Part of a small language model's weights.
Size: MLP 1024 ReLU, 10.2M parameters.
Training: a variant of SOAP for these matrices, 739M tokens, 5638 steps.
Each number is 200 + 40 x the weight over its row's rms, rounded and kept within 0 to 999. Layers, rows and columns count from 0. The size before them is the row's rms in percent of the matrix's.

# layer 3 MLP down (transposed), 1024x256, rms 0.116, rows 833-887, columns 64-127
104,169,167,146,261,188,194,193,181,300,285,235,193,210,209,180,205,242,237,183,159,194,94,187,301,213,221,168,206,188,167,211,100,217,199,238,165,226,172,196,212,222,196,240,185,185,214,176,214,208,257,196,200,258,193,285,199,235,147,227,137,189,170,189,108
107,157,196,127,239,127,186,221,257,273,136,244,266,180,227,237,219,190,212,210,170,114,168,139,268,195,169,211,171,169,197,139,261,110,172,187,248,223,130,237,133,268,269,129,204,250,170,227,132,199,219,284,152,216,206,197,209,227,261,199,186,222,132,153,213
104,179,151,115,262,246,151,166,131,219,187,151,230,232,249,140,216,170,219,240,162,162,151,230,185,272,113,265,203,203,215,170,223,213,236,241,156,243,191,116,219,218,234,273,219,173,201,245,260,220,113,198,157,256,232,235,204,231,222,159,223,219,206,236,196
085,199,111,219,161,220,215,186,152,194,234,211,225,238,283,287,190,185,144,175,199,227,163,262,202,226,228,179,206,230,148,155,286,249,208,245,270,164,253,249,223,228,274,209,241,227,129,185,215,229,224,168,236,263,234,183,248,236,115,222,300,182,156,190,232
105,151,131,228,172,172,235,158,171,251,205,151,186,278,194,171,193,152,172,165,162,222,230,228,244,199,247,206,141,147,240,171,169,176,144,177,138,247,164,210,213,128,185,183,205,172,211,178,182,197,133,242,202,239,204,157,175,211,178,228,242,214,148,205,198
112,206,200,146,225,205,277,150,214,178,188,180,212,219,244,188,173,222,196,244,213,167,223,215,167,237,163,276,242,157,291,198,151,211,201,175,243,191,237,177,161,250,84,233,193,201,223,203,158,224,161,237,184,174,188,154,182,156,187,212,196,194,167,178,237
101,191,253,259,217,209,219,210,195,220,215,238,265,130,196,206,235,234,219,227,112,193,254,139,148,210,238,209,168,273,221,154,280,195,170,207,183,158,201,217,235,184,181,113,199,198,148,255,149,230,101,214,162,193,122,153,228,268,211,203,228,184,226,145,188
098,187,109,188,242,186,214,267,205,139,252,154,218,187,280,249,183,203,212,92,211,119,225,265,212,189,209,216,234,254,199,155,229,161,186,136,229,255,188,177,208,168,229,153,254,160,206,180,196,218,172,181,246,307,200,206,212,169,226,168,177,211,146,279,165
102,160,196,126,251,217,223,199,174,217,192,174,157,194,161,156,164,201,158,204,183,239,273,321,178,214,241,256,216,186,275,172,212,237,201,195,209,192,216,210,161,135,234,245,164,189,79,206,203,220,198,171,179,192,240,226,252,244,198,232,246,211,135,143,143
095,163,230,237,215,220,223,208,235,115,172,242,188,167,277,246,217,165,167,210,193,254,222,214,210,253,196,199,181,177,198,247,183,195,286,146,123,242,211,212,178,185,185,237,217,176,200,234,266,199,224,176,154,225,237,167,212,151,260,263,257,198,183,207,172
108,161,186,201,117,139,152,187,248,170,263,181,160,187,308,180,173,299,144,227,170,191,169,165,215,238,196,207,165,176,194,229,259,185,186,187,152,138,211,195,188,295,131,218,181,188,216,115,191,212,240,180,259,317,230,215,234,177,263,192,279,163,120,167,242
101,239,199,182,198,193,225,223,166,251,206,225,209,108,207,186,221,199,219,134,193,177,194,155,203,215,233,193,188,206,266,205,210,288,193,141,150,245,214,125,165,205,238,137,254,150,161,225,202,242,291,191,201,149,199,193,155,165,233,203,198,222,246,271,244
079,133,249,166,193,250,273,131,221,206,256,241,195,190,278,185,165,209,203,232,231,244,214,204,204,185,246,245,165,136,213,143,176,235,227,216,179,131,207,167,172,195,230,180,177,207,190,197,218,200,230,206,163,223,282,208,160,216,248,194,166,167,204,154,172
115,200,224,282,116,194,148,176,176,183,280,242,116,237,199,187,188,131,208,156,163,186,158,214,166,151,156,172,305,200,180,164,205,194,164,218,219,234,247,175,220,193,256,196,223,216,225,79,221,215,142,190,151,230,134,163,143,243,187,237,197,255,221,265,167
098,158,248,164,210,270,211,134,207,224,208,260,182,168,222,297,180,235,163,301,205,147,160,253,217,189,171,221,200,315,178,152,172,243,84,198,268,217,198,152,222,153,236,270,190,191,243,212,230,172,184,160,193,104,146,203,185,230,185,196,230,179,213,270,137
090,191,288,227,239,210,217,243,212,236,130,206,198,176,251,201,220,132,196,238,119,207,257,211,179,211,229,142,145,233,217,225,210,237,161,224,184,153,241,165,150,258,204,156,223,176,201,147,151,201,212,269,181,195,93,220,278,218,238,206,231,156,144,179,133
106,243,198,163,270,235,194,224,149,241,190,202,228,252,198,189,255,179,199,286,195,209,197,192,232,164,259,134,265,259,201,234,150,211,192,240,273,211,237,239,173,142,234,225,160,228,223,252,237,216,144,221,217,223,251,162,232,210,148,225,255,138,230,234,195
087,216,172,174,167,150,247,205,267,211,181,182,194,276,181,161,186,246,217,216,194,239,139,275,126,200,164,182,121,192,217,226,138,150,272,237,212,179,93,136,176,180,246,224,202,200,194,163,217,205,214,204,185,187,190,277,295,233,187,282,144,175,216,199,187
088,190,223,233,214,208,220,141,154,262,197,224,179,218,143,267,224,219,138,241,191,209,187,187,220,187,128,212,235,97,235,145,213,207,204,146,125,246,240,171,184,124,233,155,166,208,178,224,148,197,191,169,234,241,213,258,214,218,233,122,292,210,181,188,143
106,162,236,222,242,150,155,156,170,129,208,284,223,200,206,265,126,244,130,130,290,211,199,203,163,217,167,267,202,146,169,240,232,244,88,154,171,201,223,137,187,206,186,212,197,199,239,227,251,234,205,256,221,247,161,169,175,281,132,214,248,160,281,182,212
116,216,152,157,158,233,158,152,90,234,195,228,139,197,155,211,233,240,254,179,175,145,203,208,202,244,212,176,289,140,214,127,220,181,214,199,168,212,193,184,152,174,217,201,75,169,230,200,182,176,221,213,187,252,191,255,216,167,215,153,177,157,180,216,167
108,157,182,273,203,202,232,167,192,159,216,227,235,146,126,201,264,247,168,211,152,206,166,143,167,180,188,226,190,186,245,135,186,207,174,216,248,255,220,207,215,228,156,199,209,168,140,253,206,194,177,183,152,147,239,223,248,148,173,194,241,190,165,247,210
103,148,202,149,140,167,185,217,219,219,230,236,275,218,232,222,219,163,150,187,176,177,226,199,193,158,228,266,147,158,240,244,180,148,221,233,220,208,192,215,175,244,296,159,186,147,218,167,151,232,167,163,218,195,210,216,209,237,256,261,276,90,177,171,236
122,181,166,219,226,161,199,161,212,200,210,191,130,176,118,178,186,213,227,151,265,197,250,217,249,213,244,207,222,184,281,195,275,191,261,185,208,201,171,138,239,209,207,243,181,170,224,174,196,191,266,170,284,201,193,205,178,224,161,128,270,174,121,120,200
090,226,204,193,183,247,199,160,258,196,172,260,171,225,226,200,195,221,192,217,229,172,196,157,238,208,192,145,187,189,277,238,269,197,189,148,225,181,182,170,262,179,208,207,170,167,275,157,156,198,100,156,242,179,227,230,264,205,163,164,263,239,173,190,223
096,205,221,122,180,193,176,187,219,238,209,208,254,176,251,220,92,216,257,172,186,138,205,187,211,222,217,149,161,192,176,174,225,248,186,190,277,168,251,157,150,175,231,200,232,202,253,202,253,207,229,239,232,218,238,214,179,135,243,241,194,165,235,244,236
100,180,157,209,155,182,227,166,249,217,149,202,211,168,304,259,171,199,188,194,178,197,182,184,179,182,227,184,190,245,228,219,253,188,201,177,168,212,196,128,208,143,186,209,218,237,191,167,263,178,106,217,200,211,205,178,257,160,177,206,230,196,256,164,137
106,229,244,228,152,206,182,242,209,260,199,163,222,189,171,157,162,169,121,255,241,158,152,157,143,247,222,163,130,119,182,226,245,142,220,174,201,195,216,262,225,244,283,187,241,200,172,147,160,256,190,269,183,196,211,239,86,186,245,237,233,186,182,220,223
098,206,273,170,267,175,241,233,199,257,192,206,261,145,241,178,218,161,121,167,185,184,198,207,173,227,134,197,209,175,239,222,246,192,135,277,242,191,158,151,155,204,223,202,264,204,198,194,229,258,202,111,202,199,213,232,191,199,195,227,190,208,132,207,190
090,188,254,212,250,212,226,235,177,192,132,225,192,155,191,211,164,190,205,282,221,155,196,221,241,197,147,206,194,163,161,198,170,230,252,178,181,305,123,165,220,174,187,240,205,237,210,201,211,217,99,169,144,146,210,191,185,245,129,250,171,188,170,187,192
106,265,171,233,244,215,76,199,208,202,212,252,203,204,132,224,148,256,278,173,154,148,180,174,141,225,209,146,141,237,258,166,211,232,161,252,248,224,209,191,198,273,250,183,198,200,247,269,213,201,227,134,171,181,266,190,189,195,192,168,235,200,306,173,201
102,206,251,269,188,198,152,211,188,158,260,188,134,199,208,166,205,238,202,211,267,214,192,210,179,181,218,130,148,213,168,141,252,224,168,251,254,198,208,147,151,222,194,214,179,209,120,110,167,206,131,205,242,260,274,211,182,220,231,225,181,145,211,209,203
089,213,232,113,239,207,158,275,205,241,175,202,192,146,292,200,133,154,293,198,234,191,249,228,177,224,161,223,148,321,197,205,200,214,177,180,206,137,257,154,168,192,240,172,153,202,169,151,203,286,249,209,164,173,226,246,222,310,250,190,202,184,166,155,191
107,207,231,281,243,116,186,190,223,243,194,197,184,212,301,252,173,207,176,250,214,216,179,207,209,242,185,193,179,157,279,212,173,246,171,184,194,229,300,273,218,161,176,245,140,196,187,115,226,177,153,198,238,242,230,224,182,260,157,104,257,214,275,114,164
107,226,158,151,202,149,184,224,226,196,271,210,178,192,168,257,228,129,182,216,232,210,212,244,162,225,214,170,170,179,271,196,140,212,183,186,234,175,247,172,180,224,162,209,139,276,185,237,253,189,169,148,228,148,174,126,262,231,185,252,168,173,216,239,252
102,196,163,167,203,180,148,159,301,209,176,199,154,197,234,254,211,254,205,222,217,181,143,198,230,271,220,242,224,176,152,150,217,171,132,172,224,179,148,181,201,204,212,198,246,212,180,164,195,166,206,186,231,166,140,164,250,217,160,314,267,171,177,178,252
089,191,239,189,126,249,215,134,197,277,150,195,218,185,212,204,197,230,254,199,195,172,217,189,259,179,129,166,162,234,274,184,232,220,138,130,264,224,187,161,205,225,204,200,229,139,228,182,195,191,174,165,254,257,229,187,201,211,137,185,201,254,163,105,123
104,197,161,224,250,187,239,238,161,270,199,237,258,194,221,166,100,206,194,147,245,222,259,132,186,182,171,274,156,239,154,288,213,218,198,165,181,218,146,275,185,122,244,220,206,187,154,206,133,261,206,255,205,247,113,212,229,228,244,177,238,207,158,197,153
109,203,254,149,167,200,213,152,168,218,198,160,292,225,216,223,174,241,149,163,205,154,156,197,137,163,190,212,141,133,201,191,189,150,214,210,142,149,196,240,139,165,223,234,197,233,178,277,246,150,187,186,187,233,251,210,184,187,207,211,250,236,236,291,148
081,192,212,214,218,255,238,166,206,167,238,220,161,197,221,204,171,230,290,187,182,252,217,215,187,259,184,193,266,217,174,237,178,200,198,205,162,215,185,188,148,249,273,303,188,236,186,186,179,248,171,162,181,263,198,202,202,221,250,247,178,161,229,213,226
089,128,263,249,204,203,218,224,220,255,181,195,168,158,214,258,149,186,145,167,196,267,228,244,226,250,112,144,137,183,247,194,280,197,180,180,146,289,228,196,126,134,166,151,163,223,180,235,151,199,164,223,205,218,182,212,189,128,269,181,184,212,173,208,188
099,180,175,173,179,187,148,251,173,202,220,159,175,168,158,157,168,251,216,212,233,252,135,195,220,157,190,218,134,219,190,295,195,207,147,215,142,160,179,239,208,223,174,189,247,154,172,202,216,199,164,177,238,218,185,146,140,213,186,211,193,254,241,194,201
096,210,180,273,240,146,272,261,282,250,190,249,185,209,257,196,182,177,212,230,111,176,160,172,208,245,196,175,128,227,231,199,268,225,208,224,227,218,273,158,210,226,237,179,333,233,180,214,180,209,89,279,194,178,150,155,229,166,245,196,226,269,152,148,159
101,188,202,218,106,243,164,279,159,316,243,151,118,221,170,102,180,256,174,177,161,194,187,177,215,232,239,238,82,267,156,181,197,184,142,223,213,205,161,173,224,240,239,193,214,235,269,189,183,151,150,177,223,187,151,227,122,163,178,155,230,218,211,235,169
082,182,211,243,184,223,198,185,189,205,215,222,207,240,240,193,173,250,189,245,166,205,158,213,178,192,223,207,142,168,245,188,227,265,128,215,218,106,269,162,112,189,199,183,194,179,228,198,260,255,209,209,176,262,228,179,158,244,246,181,208,204,291,192,252
109,288,197,182,247,273,207,213,138,274,160,231,213,147,159,185,154,240,211,128,232,116,239,167,188,110,180,192,182,235,263,156,211,214,202,175,181,191,222,250,231,175,326,176,267,178,212,172,206,190,210,221,192,180,130,166,297,124,89,222,211,291,258,187,280
115,145,119,261,220,178,163,184,179,203,253,191,194,243,162,231,150,185,206,243,232,234,230,177,161,204,193,218,148,183,135,239,197,231,240,278,236,247,197,162,229,245,220,196,210,185,138,175,289,180,197,246,199,78,251,218,167,154,238,181,186,181,314,182,202
099,204,190,201,230,219,260,223,169,184,279,232,163,186,161,127,222,172,144,208,180,107,140,163,263,200,119,208,181,243,277,169,210,211,156,181,180,259,237,206,223,204,215,243,191,141,181,169,188,204,105,274,182,189,184,146,216,250,152,264,196,222,130,282,262
095,249,128,233,175,211,225,161,144,178,232,248,248,202,197,240,231,221,204,245,181,192,233,239,174,215,230,270,191,250,202,199,190,252,184,174,142,244,236,215,180,216,208,214,145,140,216,182,162,287,204,237,193,214,180,186,246,237,207,209,245,177,262,188,149
084,245,145,139,158,236,205,174,259,176,179,235,182,239,278,174,161,191,140,213,161,225,156,219,133,215,188,161,226,149,157,212,217,251,152,252,250,251,167,253,194,146,210,236,265,183,198,179,199,207,228,177,209,202,143,234,277,157,194,120,189,206,196,117,144
086,268,212,165,183,238,185,229,288,254,204,154,225,273,259,240,171,262,211,161,224,247,248,196,214,204,135,288,228,218,142,266,172,201,178,232,229,258,228,234,117,214,201,160,145,265,206,191,210,182,176,217,237,229,194,234,179,220,163,217,212,265,162,153,194
096,181,195,184,156,169,169,209,216,216,214,252,131,221,111,280,170,146,233,167,217,207,240,225,130,192,162,185,223,166,216,123,266,185,279,150,220,234,125,194,151,243,236,122,106,250,227,249,216,217,229,194,230,225,190,178,182,144,158,222,211,190,218,170,319
097,272,193,228,141,224,239,199,212,190,196,180,188,216,283,241,172,160,176,253,175,192,180,252,197,151,169,277,141,175,217,239,233,177,196,218,244,275,263,204,260,277,176,89,150,195,170,202,183,145,169,218,178,243,239,241,151,193,162,206,159,116,186,177,125
090,209,236,257,175,270,262,151,183,188,158,185,245,129,202,240,190,181,180,237,202,233,227,218,193,165,147,171,94,186,185,139,174,191,183,172,212,237,156,222,218,268,280,159,216,104,229,155,257,268,134,243,252,165,191,229,154,171,181,250,210,240,225,217,228
100,195,264,217,121,214,197,160,186,204,248,228,237,255,272,143,225,158,227,219,135,239,154,162,164,118,209,183,260,148,154,156,243,191,218,184,264,210,262,159,194,236,230,177,121,206,180,214,192,239,245,245,264,241,152,121,229,211,194,216,194,225,191,212,180
# layer 3 MLP up, 1024x256, rms 0.112, rows 834-887, columns 64-127
103,228,212,146,252,200,156,178,138,187,209,125,226,283,236,199,229,235,216,186,151,155,168,236,175,213,194,262,233,180,224,195,211,201,180,216,223,220,197,197,195,352,269,145,244,157,191,294,220,166,215,255,238,214,254,170,261,156,257,273,232,218,242,236,218
104,139,216,164,170,202,175,187,210,215,173,128,224,167,324,205,234,221,159,138,169,188,166,108,165,186,230,199,132,149,191,186,316,193,269,184,267,166,191,109,190,209,259,309,221,204,241,158,181,204,218,217,140,260,162,199,204,144,218,279,161,237,172,193,248
099,120,178,160,111,218,157,232,126,216,229,193,113,229,267,198,209,220,235,213,243,185,186,245,141,195,219,192,160,256,220,189,146,224,190,225,130,159,202,220,209,199,174,271,179,205,168,187,189,195,238,212,250,213,258,239,178,212,60,197,218,202,215,170,206
105,173,153,193,263,157,210,235,157,210,213,282,150,217,176,81,293,146,130,161,255,253,200,255,155,192,267,212,186,212,250,259,170,238,170,178,161,152,170,158,117,76,255,150,218,131,152,109,214,157,187,216,167,208,213,239,224,195,210,224,245,231,162,171,240
105,201,179,191,120,170,246,210,207,286,212,166,194,186,179,241,154,300,158,153,255,209,131,153,166,149,173,210,190,219,190,213,227,106,237,181,188,188,253,238,146,224,215,120,246,162,111,189,167,183,166,284,216,240,163,177,264,211,208,182,160,227,264,215,232
089,214,210,192,174,194,234,197,188,216,168,233,152,191,202,190,195,219,217,184,250,186,206,133,285,234,197,201,202,205,167,229,214,182,211,181,166,209,282,289,121,137,188,227,147,103,207,160,199,190,253,290,210,200,265,188,183,254,206,215,160,207,214,253,183
102,181,189,180,135,196,243,253,172,241,177,151,167,216,263,134,249,191,158,215,258,245,225,171,199,279,162,186,311,147,156,175,179,169,249,148,231,169,192,217,228,176,234,210,203,183,215,205,220,148,182,236,246,278,221,190,198,195,185,248,138,205,185,155,171
097,206,280,153,192,123,213,233,182,197,152,194,218,251,181,188,245,227,178,270,144,284,192,175,220,236,135,193,226,225,170,164,160,166,183,158,156,252,210,188,210,278,179,198,230,220,234,276,194,210,243,178,212,199,156,170,149,207,242,180,165,214,236,213,195
099,207,192,228,132,187,169,178,221,219,159,144,221,216,182,175,257,239,223,145,262,138,202,223,197,137,268,201,150,227,206,123,174,235,120,192,249,154,188,162,196,170,275,194,137,166,212,204,220,225,219,306,128,164,188,214,160,161,211,245,86,219,291,272,227
106,173,181,97,107,267,240,174,189,147,137,192,249,207,292,177,228,193,195,162,228,144,233,134,199,243,241,279,141,191,160,211,208,185,169,257,121,182,151,208,127,187,198,260,138,147,178,165,195,216,253,219,202,224,170,173,203,136,149,136,187,191,123,172,174
099,179,201,241,159,221,137,169,108,188,366,165,187,183,218,185,268,245,231,222,201,204,176,245,184,173,197,214,197,142,141,212,183,200,208,267,195,218,173,196,200,182,234,278,219,202,254,156,147,224,215,226,203,218,199,222,199,193,164,211,199,109,197,228,172
088,196,231,173,208,155,156,221,188,187,121,220,181,243,187,260,202,224,198,187,199,181,127,218,120,192,163,199,252,248,233,268,245,196,231,190,148,301,275,239,269,174,169,190,227,165,263,283,162,172,178,193,201,180,192,198,179,228,171,200,253,240,192,229,192
105,228,290,231,97,163,279,177,168,242,222,206,195,202,190,248,232,228,125,190,189,294,192,161,145,221,233,201,261,154,173,170,118,211,148,293,158,189,186,105,257,172,200,159,188,155,208,235,206,180,195,179,259,169,255,162,252,206,246,232,144,205,214,135,177
094,202,138,219,216,215,121,215,203,217,246,202,209,179,218,170,104,230,232,208,198,245,126,230,186,197,223,212,219,208,210,193,209,270,229,264,219,191,243,185,241,213,186,251,241,224,225,266,203,179,169,199,110,171,232,268,177,203,189,187,142,82,230,230,181
097,203,216,197,186,176,171,126,142,192,173,155,185,198,172,176,188,165,245,216,205,228,171,128,183,218,145,158,245,146,208,206,171,174,152,191,213,148,222,206,205,209,264,238,216,197,223,232,265,208,222,219,209,248,171,184,87,215,176,123,192,276,237,260,249
101,143,163,216,201,164,157,221,139,201,195,212,192,131,193,206,104,219,243,164,151,202,107,275,195,170,188,211,202,258,134,274,273,247,217,154,202,141,267,197,230,261,172,205,199,185,168,203,182,145,204,132,189,216,251,148,247,239,196,268,271,218,221,168,228
093,105,127,167,192,148,223,131,193,161,197,183,205,144,183,172,180,204,98,268,205,190,189,160,202,235,162,135,210,284,159,154,165,158,175,242,255,235,309,258,181,263,163,232,208,240,154,146,235,122,204,133,185,255,236,211,242,259,242,301,239,183,153,206,179
092,196,166,163,212,230,206,213,167,246,287,153,237,235,130,201,174,229,210,178,133,280,187,211,163,194,227,246,173,200,202,157,137,190,213,260,229,243,260,233,219,206,183,215,173,194,185,243,143,198,176,235,212,176,74,216,198,196,233,237,182,185,224,214,177
099,179,171,94,226,200,214,220,183,133,173,260,168,124,137,154,191,252,149,186,218,227,223,234,208,156,224,258,176,141,195,170,238,82,191,246,235,205,169,224,178,209,138,161,177,216,169,254,186,200,159,166,199,181,156,167,190,198,191,240,250,116,189,140,245
105,256,162,171,201,184,278,187,192,193,203,211,200,164,221,260,198,189,206,207,199,133,258,247,200,227,217,187,208,101,185,200,217,260,249,230,224,217,176,206,238,198,224,212,169,224,306,129,209,206,229,176,197,197,201,200,178,165,173,212,190,256,208,213,215
101,178,117,260,262,233,219,224,202,239,288,260,171,212,136,213,224,206,209,167,157,184,234,170,220,150,172,188,213,210,181,204,185,158,266,197,227,231,198,231,224,184,150,226,190,202,206,240,215,120,189,306,248,194,193,201,246,201,85,142,168,302,133,199,242
096,193,122,194,182,167,151,205,234,220,196,187,208,207,205,148,224,164,151,219,221,281,293,182,217,185,202,235,199,204,211,236,240,169,262,225,191,246,95,198,231,198,241,157,219,202,256,110,136,183,217,179,251,168,223,177,179,230,174,190,233,198,158,161,186
108,220,226,223,243,203,194,175,184,176,192,284,219,176,190,221,267,213,204,204,289,152,244,183,258,230,296,234,250,295,256,186,156,206,226,176,256,206,209,275,231,218,225,194,196,178,213,180,229,156,247,168,213,221,197,197,188,182,154,172,150,267,145,186,154
096,185,164,273,165,196,217,125,218,174,214,159,183,201,176,288,228,201,206,104,184,247,155,175,246,202,169,169,140,199,196,201,205,256,201,141,150,294,182,169,164,263,229,166,220,223,202,190,166,185,167,196,211,157,213,233,186,291,215,233,261,156,253,240,282
102,167,252,258,136,237,191,227,164,262,214,190,236,169,168,174,266,178,250,245,206,219,184,165,187,180,175,198,185,190,161,245,185,201,149,237,280,154,176,215,167,127,158,252,260,165,181,185,207,143,122,225,218,185,94,206,231,226,203,140,173,239,168,204,163
099,157,234,194,226,180,106,199,190,157,198,251,84,295,218,289,195,247,218,198,197,229,219,209,200,185,231,211,184,181,215,214,223,153,187,153,163,279,215,198,181,161,170,166,204,243,225,251,268,230,228,186,207,197,167,243,175,231,350,214,212,213,235,211,237
101,199,217,307,207,206,191,232,178,94,168,186,219,192,200,172,240,188,220,188,297,135,109,240,260,172,178,220,170,198,193,197,193,181,232,208,273,210,215,241,247,203,248,157,106,159,228,161,197,240,253,228,231,137,203,231,208,155,186,244,161,156,193,205,214
101,246,232,177,262,205,238,136,124,154,183,213,212,169,202,160,180,99,182,213,164,178,175,211,169,211,242,253,179,255,193,221,237,190,226,208,190,237,228,170,209,235,239,171,206,241,251,215,262,172,197,173,189,210,234,188,190,225,197,181,195,236,262,208,239
092,156,212,162,165,152,254,220,240,248,242,217,207,249,143,208,214,154,279,167,242,227,193,250,191,190,151,224,138,261,155,184,200,148,112,212,232,195,207,230,170,219,196,213,215,171,195,248,128,194,151,198,145,212,201,258,202,172,234,209,111,211,228,189,207
102,196,224,226,168,216,147,178,185,201,143,172,100,258,220,201,228,205,177,127,236,100,194,198,157,191,153,190,171,203,158,233,236,263,190,171,231,185,247,182,248,279,169,167,240,136,158,252,214,192,196,136,84,276,177,165,178,258,203,232,160,225,181,211,185
100,115,219,196,199,203,165,205,208,224,182,262,201,217,201,253,140,259,125,286,249,196,136,219,190,182,257,200,207,158,188,171,223,143,196,178,191,243,193,197,192,151,239,280,218,239,102,211,172,181,160,185,222,144,288,131,250,239,211,228,228,260,131,174,173
097,194,283,241,256,225,184,159,253,187,186,147,141,163,161,211,253,130,172,183,148,232,189,235,140,151,289,171,225,190,240,229,166,159,286,186,202,153,212,258,221,203,221,282,203,216,213,218,222,145,229,162,159,202,218,212,131,106,177,205,194,263,250,264,223
103,198,129,170,203,174,194,244,158,236,166,267,127,275,201,177,214,185,175,224,244,202,203,238,192,144,212,107,220,185,109,190,258,148,181,176,149,277,191,205,189,98,233,208,191,163,225,195,228,168,226,220,229,202,126,199,141,258,234,156,164,203,136,199,198
103,214,200,109,221,187,205,232,190,251,119,254,176,214,199,187,235,215,227,183,228,189,203,240,308,199,267,146,230,191,194,207,194,160,218,104,227,193,217,186,134,161,234,266,113,232,282,218,158,155,254,195,246,215,237,166,176,170,195,207,129,182,206,172,205
096,222,174,195,168,206,192,207,179,243,212,123,284,148,205,223,242,204,151,159,197,174,195,202,172,147,147,181,174,247,213,246,222,185,220,231,265,208,221,230,186,146,180,215,270,169,175,163,222,246,218,233,231,150,247,211,260,194,197,281,164,250,235,186,125
093,207,184,208,197,147,215,180,189,173,134,207,239,221,235,178,151,254,184,183,263,149,257,226,166,209,178,183,196,196,217,169,238,234,197,150,220,248,187,141,202,193,205,199,227,171,243,228,186,164,231,226,177,250,196,180,200,226,187,241,143,213,135,212,196
101,233,255,117,168,180,209,187,149,207,213,244,222,207,284,151,150,259,133,194,220,162,259,208,188,223,257,118,257,212,234,294,273,145,223,164,181,223,193,211,146,180,182,221,223,234,195,187,187,149,198,237,195,190,178,163,291,262,175,197,181,118,207,190,242
105,251,213,145,233,239,226,201,256,206,199,191,255,167,260,159,285,199,273,200,194,192,160,119,171,152,192,193,165,219,238,262,211,169,241,163,212,271,185,291,114,191,169,223,209,241,234,228,204,95,160,186,195,244,236,226,187,193,208,217,160,297,216,211,141
089,218,229,205,181,200,169,212,178,166,191,190,225,265,175,199,188,212,236,236,298,175,164,301,265,191,209,166,190,222,216,219,272,161,142,245,238,210,208,214,261,184,165,170,175,129,241,218,222,222,184,240,192,260,161,128,168,140,264,174,274,124,163,273,162
089,213,175,192,217,150,170,202,217,216,212,193,131,155,225,147,176,185,177,228,163,157,171,214,236,213,225,200,149,195,182,193,186,221,209,160,271,147,181,200,304,168,120,192,188,131,134,181,233,212,246,205,212,273,199,253,233,292,238,235,247,247,137,166,156
104,216,164,212,162,256,226,200,139,172,280,213,122,232,141,182,219,172,141,236,180,228,227,173,216,235,215,194,267,214,167,271,230,252,178,237,194,154,133,174,164,253,192,190,215,242,161,200,193,226,225,247,200,171,160,197,222,231,145,206,283,161,153,204,189
094,192,159,289,224,208,217,238,217,221,292,222,154,229,251,149,234,242,201,233,233,185,173,139,210,191,238,183,127,219,210,224,200,213,194,189,169,141,236,157,166,174,229,238,169,155,207,176,197,195,158,234,253,129,151,148,197,222,230,129,223,184,216,121,227
099,221,179,218,138,302,201,237,189,187,162,197,186,169,221,143,187,172,158,278,225,219,207,249,162,249,233,218,183,188,114,177,198,186,130,240,227,179,245,223,214,225,173,220,258,240,238,180,228,214,181,181,206,145,156,210,235,211,174,197,129,212,200,259,161
091,216,188,173,184,224,177,272,217,206,232,192,143,224,239,177,180,166,227,199,200,176,204,211,160,255,221,220,162,183,171,261,219,216,162,169,161,182,193,197,209,212,230,254,145,174,147,259,287,212,248,213,178,242,230,283,240,221,199,169,220,213,186,177,150
110,184,204,168,197,184,183,193,193,144,230,246,168,232,198,197,214,168,277,186,204,231,164,181,181,228,144,223,181,156,110,287,197,243,199,153,196,188,194,280,222,190,257,217,161,325,283,194,243,167,147,216,220,213,180,191,217,260,193,159,204,172,170,170,277
105,239,244,236,236,176,201,207,212,193,192,255,205,227,194,214,181,138,177,213,258,232,259,149,165,241,229,153,227,130,242,188,141,197,211,278,192,191,149,237,184,202,217,243,164,179,230,168,257,178,180,206,108,169,227,219,288,180,194,162,215,249,189,255,253
099,113,163,143,189,157,272,201,296,179,231,194,201,174,178,236,204,172,176,228,252,136,249,171,146,252,248,213,138,218,198,199,227,238,203,165,180,227,187,184,282,219,152,220,118,191,174,218,149,202,224,215,207,169,161,136,219,212,216,216,121,129,214,118,171
096,167,252,212,149,228,152,207,219,139,272,188,199,200,212,282,230,240,289,142,251,164,223,219,223,173,261,236,170,181,238,201,188,218,213,183,274,136,257,156,227,179,193,206,167,206,193,168,219,239,188,270,159,208,215,142,166,208,221,153,175,223,184,264,225
090,243,123,212,194,201,239,203,149,191,164,247,197,178,254,192,153,248,238,142,160,145,104,243,221,162,250,167,204,189,214,239,237,187,200,187,249,178,227,170,170,245,225,222,282,182,243,277,238,246,245,215,283,168,158,240,177,224,163,224,171,147,165,184,164
089,226,156,212,288,213,96,138,224,242,167,220,199,239,240,182,173,162,207,209,149,189,185,257,157,187,220,247,135,265,159,167,132,162,192,214,181,247,198,189,210,169,197,105,197,243,205,236,190,191,229,150,181,266,178,254,215,212,145,254,169,194,254,153,230
106,194,147,216,204,262,148,219,181,197,228,182,146,214,213,126,143,213,262,222,228,147,135,236,163,230,150,177,172,196,190,171,168,231,244,240,193,158,91,204,172,282,215,189,272,239,240,186,153,182,208,199,166,167,187,232,221,276,168,231,200,177,212,238,132
109,121,208,219,213,189,232,200,182,216,196,144,195,180,210,269,109,186,177,153,141,191,198,237,197,136,167,184,158,224,222,277,198,236,241,195,253,189,178,200,219,191,214,252,218,198,168,216,151,193,221,200,260,262,241,213,154,187,163,206,193,169,216,155,253
093,185,211,188,202,146,130,240,195,104,197,178,153,138,175,185,174,236,179,232,225,240,196,214,243,222,208,189,222,190,165,160,162,172,278,192,222,91,241,181,245,204,204,191,119,236,202,218,222,219,169,168,197,190,257,195,207,233,172,192,99,254,231,198,176
099,141,219,177,240,189,182,210,197,210,237,194,218,204,113,159,208,190,213,286,275,214,153,227,140,175,156,201,162,164,114,218,173,219,282,188,151,184,209,251,223,171,186,235,198,159,272,239,203,251,211,260,247,190,102,224,254,177,200,196,184,181,151,207,209